Each number is 500 + 25 x the weight over its row's rms, rounded and kept within 0 to 999. Layers, rows and columns count from 0. Numbers have three digits each. The size before them is the row's rms in percent of the matrix's.

# layer 6 MLP down, 640x2560, rms 0.0331, rows 214-405, columns 64-95
098:451481532509530538519536539482495514507486509464546497478496513483518479501515474478487493499505
100:489486465529497433521505469512497502463515510572505527487496524520471460482533523462490463477508
092:472496471454498517494501453522499453482493535469492497501465500565499491474492493511530490498541
096:523507476479491488523535487508550451490498499494471520513540465503483509499508518496509494511459
098:449524467569467501526500482500501512526510513514467523522520526490491516512520523508501502497514
098:470509542484431553500474498505471481487473494472516504523479493543489507495488501537466537530513
098:479477507468445571496494506542478517501515502522465470521539547482477490512497477524502469500482
101:477506466493528499510506515511486491531492488505511485477524490468537512530505488444513492495459
099:463534501496499520498525511555484586516498521479483479488514521498538451511492488450505500531537
095:511490445553513446469538509500502477496502488504486522523494480460520534486494523507470523483470
097:486462492479491474466507494478480507509476482456477501505497523479522514494453478511527513447488
097:442479511501477507544498458475532517497483518474525501496519505524501513517498507555478556514483
095:518479514543499481513514506518509502542494546439467521517466514537558452511468516515513498466479
098:493498499505480483523493526559473505496516528511558468480553511473493499489470482468500510479458
094:498491503498483541487493507484455455485514506519519508469504469504489514502546509546487506500501
103:496518513498551560468495495510513544513479550489530544485494482509467483483518485530552482543526
092:489463516474504542520501501496480502500509465494517527525495531492479528508470490495503521534461
096:492529493523497482525509550485491524491513509491491556453517563525505484499541503458448527479490
101:550507541487521515494504516454441510485517471493510496530539521455501519520504487515527504494526
092:512431484484502472513520519537507516524482520470528517473528504483467543491519500455491510504514
103:518489461514491504491519484538516543519480489517511531547478503477506513503500551482491474493470
090:506503525511507527470496518505480518464494518487499492508486457503513479520534478488513455569483
096:530514478491522516470511477507524476522475503531511484511509480472482463464495512504512539480506
092:503488529488470519530472458538566532496494507494479499502514486500510476504518512534493493524493
201:470479513477478507486497497520490510506480493444515454509466494483499498484496436488506461511439
094:508469428486497482476522519521487513536474459482511490491509453483481498548494516447466489504492
098:447523534454527477505562513481470501495505541491515495519526469495496543495545489547464504513501
104:523528510529497492514506548537534513499499502474493509491470459514513456549469475512500500520535
133:465491535460516521473482481477446503491515489468460488540493471473490515496524457472508484502517
097:452510499493461479460477520529467505512562470490525519444451476476474516457489514492493511504502
097:522492488517525547457506559485484501488538524463494495488500471482556507475502517495452528475515
095:546530516543535550477503468496487520495529524517485503457474565484519543494487522504499467553519
088:483496504505519510491511470505510498488496504493531504503466503513513484490493485473524476496486
091:521483506555465509509506454487497498463491521469453480573579492519510493491488493465505500516430
101:484475503453489551529545462491504495513490489476550502467522543538500529507491485522526494504514
097:524524447555419487433474559487450513490500495491465458526517461491568506533451522509486488508498
100:503493528492503478523511528484502568512502537465490498488512499524486523480509501515518511514523
094:499476499507539487470524480475472474497520441508511502552531485544469498460515508480522493549469
096:546495471501500486514515488491499524518517487499512509494545479500491449524505465530508487464505
100:464470574478485463475543470510447538510495491478432498461515529545453478437519518479466525513497
100:503560534526444507517485508510512486485506510482508512517451494527510473518494511489509428504541
100:506481497508455516482483538471531426523488513517486479516494512517490479514515507484505450452525
095:473523513526495482513503547497518506504540491511469482505501486534487511463473502476492482499530
099:477498512524482491520494523467452526481511469470526503523491521500517501528494483501472513542506
098:463461479533500491523504481469465540515496523521538453526509467473533495490504474478489523465473
092:495515482535487508562426484530474515466520484520482459517518500527483535464458487489500505497513
104:484514485486484496481494446481477520509529478524529535490487492539439488501519494512527511472476
085:493509465527535504495490464502526466541515497504490503507508523491466520548510493573512497499502
095:531482550483474512501479520475485538525506497485513501488502474500488469498554498493489485503529
105:481533496513503532514475507510532518470466525480509516548530445524506467510462487490493530551502
105:482534532518532525558462506543503505536480448470484490488485519477491518462466508481494472491434
097:490507504536558498559500460471485495487470516486457508504557520514533518522526515461519507494487
099:472529508502501498484515480554467465488498515469549475507504463517474481516518514503474493491531
100:468536491503497539488476477504503506478497511485501485482513497515541454492499520532474442538532
102:531513508502479490497495454473493492486522447541500482485513471507485456467515548490505476479503
100:466472510506454432475507484524517483500496518518466519486465508501477473483527520492480502460521
095:493460541498499506501452495508468522488491489501528475506495522515484488510505508514498501529487
103:485492493523473533511475479526519461505477523496524515485476498520464529505542492506482508523496
098:506458489497543462513487461517503483539481557502467526487497513506502482512466499512488443478494
096:503486531469504513469476469532485496465491507488542543548495548463487506451448492446493550527505
101:489506471497519483498499518510477494474531497491498511512522470499506471477505488487508497536495
098:502497509514492506463444497506442474508507475524551506468497498477479495503493527516520473540483
099:510516496502517519513507482449488490477512503499529516493490506523476548513478493522502516526529
099:497550530486495499494536472527470500502513501497490485507486503509471507508491569494529457483483
100:501470478474481465507572520536519559494500496543471514488466557522464472499474551511554485525468
104:500513508505489519575492494515454511550476539483513484519534503531485494504509460514492484504497
097:498498492477495477522521534539537543434505516486500498530448476480522523467474495512512501502503
099:536499506494502460501515488477472491446512448498474480506463500460487533459522494504512454479474
092:548493514535534467510462488473548485520468479524437511477514521504522442517480515525471512543492
100:526437450540518553485535512497465557570464511490490561506491528523494554478570488559487450497524
102:521479494492532516527468470484571473475508506511475505478508503518501510487461487493426484496496
100:468510437519503497452501517498528526489538492478465483536496504492487491502529542509508498492500
101:538495532478473508464567493513482492495496483526497502493562502567523443516523505505532480551508
102:515531520503498501551533471514521488491512483474477503487470518563516488478543537508522478489481
095:526494481454483517469521516515455523520473505479472536567513533491460472472502492546505522532499
100:499508460522506508478466488522517473534531477518517481504512500489489467500479505525491489463514
097:485503515549479523507500539499432504497511507504526513522506446515496510513429490506481531489517
104:466530481539510511551453508470511472566513473509502494535478425531478487510477495501512497496530
099:560495523503527468549521496480531453484513489496519465509519536488518552506495526520490538499528
100:537469511524494509540533503500510494512479515480488507512514485501536511472531500497539485526539
103:528554469433478497504473454481482525531506528488510541505499451514481498545526524501473445530496
101:542529533497510537487500521475505469448500499556519468494492486518481547524510464499514467537486
099:459450525517503513483494512503501513505514514474486476523461505482517447491534509476455512474475
123:502529498482490502498504533475489490500557524494521562523489504512483505495524490464542472538490
108:490543491492478509528480487498477509522512503513533505519496462480489513467492549547500509516492
098:524502477535584485474470472493489495512477530501538500479573508496472489525527502456551498488464
097:541531501517485463473487517478506532497477474489505494483522490485489514466537500541489496480504
104:489521472442493485553478475465475487460532479505509473454527498495447542489522496483459508476498
099:494481513460548498501492463506488531475545483494515475498517529512479497486500514499577461518453
093:514497483475538475496528504496498509468505542516490501509530485470471588521427498504532498553450
097:486486515480464473475462509510443464497521492491528492472480515501481512436491519494493501528482
102:516509537503501490503528525473521535474514531541495473498517475485483533500436463520517501508511
098:462522517472491474507460486512508476500496509489534491512473522555542487494507467491442505495506
094:473513502481475549542481529538479553496487519510444520469516470479514542507470526505481515448475
100:492521478494560539490515478520534511516502478464482538513509519541515505537551484506493508531540
111:459522501524527517507514513505532466534465543521487499523488530479550519426523471454510501490513
101:480467514508499426544459492513490513505478504526497493532471458468458459465491509505487531538421
099:529483480522503512500468535529469436483552484520484509495483484518529485528478522498487521504494
093:512485514510539511481537523528492469479523505502519480488487470481503516516490488529502496529499
096:507516500498492517482456526527476484479488467535483464498499527468524543456488502456499478460520
099:516452491485494499470450535514501512477479495501499508501514493534443524478494503493467462469522
089:516511529499470485494513490501473519544547533482522520513507538484504487496470524530477482522485
095:463527506483454485492523483467464485497526472508523523458537515531473505537500482550493493507512
103:474500504511537552463502529516531467537503510470482526535488491509492527519510470495513489542531
097:514472495495553533456440488499491517475515488499530495571544455499536530503486472440497516474499
102:500467508502468531514529501581484492528484481464513479548536479512511524540488496509520521493507
099:505496506511499497519517472516497512501478556509508502493510513479487448486504501521526521538529
103:490514459516462525493509451488514481475517515494506495538454536497482485483487478473518533477515
098:471483463481491465506490493541465532463486511490548517520540530493542532503554496537530513475534
097:486464504449473537515513544547543507510504501512505490481498482458512526538481470485473488500501
101:491482466474502511474469516487477454523531492519516535524501547467429489526515506470505518497520
089:483506529510475499501484456522479505462478502464528478484465500489517437547528495494452502500487
087:458535546492535519521448508465507491498505512510541515464538487473470509519498520537501511532466
091:509497521524471474494439503565473519493509514476511547493484493491472473512472518461473500476516
104:524480528493496490501476527487513398473475545536540494483530519488520495511479469494424506462518
098:528504512463453506460519509462500455519488489472516513542525516488426503487509481540527460497501
098:536453474514487513518494532495497454504506501511484495482485480483502506450479502548531530504464
092:558475488506518485448478528509495514520480544525546525532510480508515550473522466492504499513512
114:497473487520504521474529493498488511525502502498500449500517469504504477501513520541475440461484
100:462511479512470493507517491458508469486552476502502490499549476521464461486456482526490499502532
100:500480499504537503514465487577498505498467495470500510468498524482498507476460514490487488493439
093:464536560466467492468510494454524499495511519514495483481498541482470470515471508524503481501517
095:505497535548487506499516484520437470495524493528500525499477490520498524521522562543492502493555
093:519456493511482480526484460503492586487505491508505520534483552537518465517533521541527502499499
092:535485514455509540518496490543482507489482541494537479513505492477530519502551466459480478496469
092:517488482494502528564523484510518542485501541478473484518505507444509479498510511493495491537511
098:543501512498502497524472478528499497517512499499524511526489527473494509490483523479526443520499
098:494478507478530558521489455506473523453490503509496500561499482452478490502488500496503492537485
103:515482473512483486463490456466493442454517519465503503498485532515494473481507485503470490475487
094:484506521493504523494501484488499508475478549520527500525468434462502534466499531519499515482470
104:505480491504512516527503497470531478472499532483494519537500536491551489475509506501518537484503
092:501505480484467522498470467506512513496504478518502450493512476480499503483495513457500468484497
102:518555512468502498468509499458449493467511482506515489488499532522515513501493518504494482500489
100:510500489483533501547503547491499520503486490450504496513539516480496522511513466490479560502469
102:480533459504556493461528501499475496510489539536492488492537534509466422506500505473491520537536
099:497483472497521518539478488528533513458506473529506473528485524505502516519492498509485513497531
101:496512473490500518498473495551524491490484500475471478517495493451492509520484519491510504509467
099:522451502503477486494503535494509548508492472445547515510498486528505540505456508499550499548488
101:521478465506447491478462493464496499476477479477494484471503494482488475489484502488482471484469
096:509511484582526601516499516476497514500473517513473506511502446514502508520453536502453503495477
097:482506453486489481510492527459488519491541464521523481468515533490507455482516485459493498513519
091:489510453451509445508499508531481451471530523479443488479515474505473520530495504500529513538494
093:494520512518509490471518496495485495505505511479482462458497538528514457568505501474469495572522
101:520485499492507462499460412502506516493482507511502498446491533541469546521465480514467494496469
100:504478518481520524510517543512481543537502485516475476490518495487537504490541514470426532535505
097:475451466517473476452487439512561538490508498518542496525502497502521560517494482488507452538505
103:484546514538478474536486506501489438524465508558531506499527520492508502555511483483517508522538
100:493523506482480482496499521497498484480511506524514488469477468476475499478467457495522476479501
103:425500462529507519500512524547461551495503490510502505537516521499515500498510495425457503519500
101:505494498522520529505481491511523530460512478544458498431526491491534507506503492458522531458514
102:472534512466513474450500489475546447531548506485481521500530495444466510503535543505533465510463
100:505504494520495539490503508489447537511475530526498517480530517522521480512510480485516511502519
091:471489545483506503527558456473561487510505489516499486478506492511511492512486513497543502509518
098:517508513514488479500533500494545563474480482507466504493536529483517481493538504523506509493498
094:492509485492503503541498508514516527480520508494500502477508482524501495523515515552512501498508
104:531467479537478476507544499520556460509464510473499468440501506467526518487545498487511473466503
104:522546492490508487521504532485490495518500497461486547539536572493503531535517488513528475492464
099:479450494505456506519500470490483459507439495491507512490488489495520482519550495491529532526551
099:552516499475490518473492518485490512518516517500509514499468485485481506468538507461508515523469
100:449517501498511554506487511530535495551498459556480525473487477544516527509500492556466484499492
096:509500502498506498520540456457495499444519494478527511470510480532519524537512507487488484504493
181:482491499481503508495466527497487516500503475449544465521487480466487501510475408499533508515582
103:515485509517522522501519532473519472438497516469521510480532547508513471534473485438461547503549
099:513548469498489515521525452529532494490521507483524489457482501501510513493465517491489507499547
102:514469486523443531511523521521543503524472468488459491448517510496512567497505516498496531512476
098:480494531467525471514487509536513519494495509494503507543501537511495541487480500511523496481539
099:476547556501542508505472497531457513465534480527483500468549466513526489478535507503470448476498
089:482499524516465494470508491503479489527507485530520503523482523476501481498515487496484488513528
096:553471517519499464475510536510499546547497456486465513468490510485526514455440522541525499493470
094:459561523498494504533489458546488521534496518499501531513546483517492491481462494483515503516534
100:491510528495472482503475502506515508492469472475504478549484496464514490536499500479492472511515
100:536500450521493518486519523490474492523496534452471504505526519470473489505539532516535504473493
097:511508478526537498512545471449517528483481521493504496510518513523471495534521498477505490524526
091:480517512480494494526514497482505468503510493507518465476514546494514501524503479517528438463534
100:512504486509518485484466548471503495454483542487487499503514511531504473543487487492521555488487
087:504513510481501481496470485485514470522483498506490468490509542528475539527538509476464504499490
096:481496501494444509517476519490495540497471542479504484519499462539448520541492506463488496533503
103:473496524512488513474454503524477488506501507518486488500479509453518536442501472501535519513528
102:508497512485500504487531498480521489504478494473527491488507511550544524493513483524491465498521
099:562500534495459464517465523525500522519501523507539488505501504562541533555491480479526508517487
094:499547466480512516500493494512443526459512507494524522462494487444473493501522534492502492502471
101:529508494507536431511512484490496526461478499507517505490496437514484529516495494499540500532510
108:548500532492461456497505492500510497488504466499513474470503479516496509463513476516487490493506
100:516484514513557481508445490521479530470507490453520489500462479527472466478469487501470517482454
099:518499512463495494549497514501486505504527497434489460451486519501533524468532513532502523499523
097:481497493525504514517497475518454495463494547468489495536486525508533507509489513476487512495538
101:509494554519538478503491529505460503512509538494469517514495478497487514506454514549531523517507
099:508509490452487570507521485498486519486492481506488496514509473523480481493494495545473497501460
093:464481461458536480466450480493467544544501484508552506464544494487503516520535486455496524504460
104:531488488432532449509523524555514492472517458481486475464514472467507488492516517533505477513483
098:489529505458479473482513483516503517508493503490517495461504481467476494525510501491522491505489
099:515499510467457492509501503493483462500498524526500489481547443550505514533450506486519532491487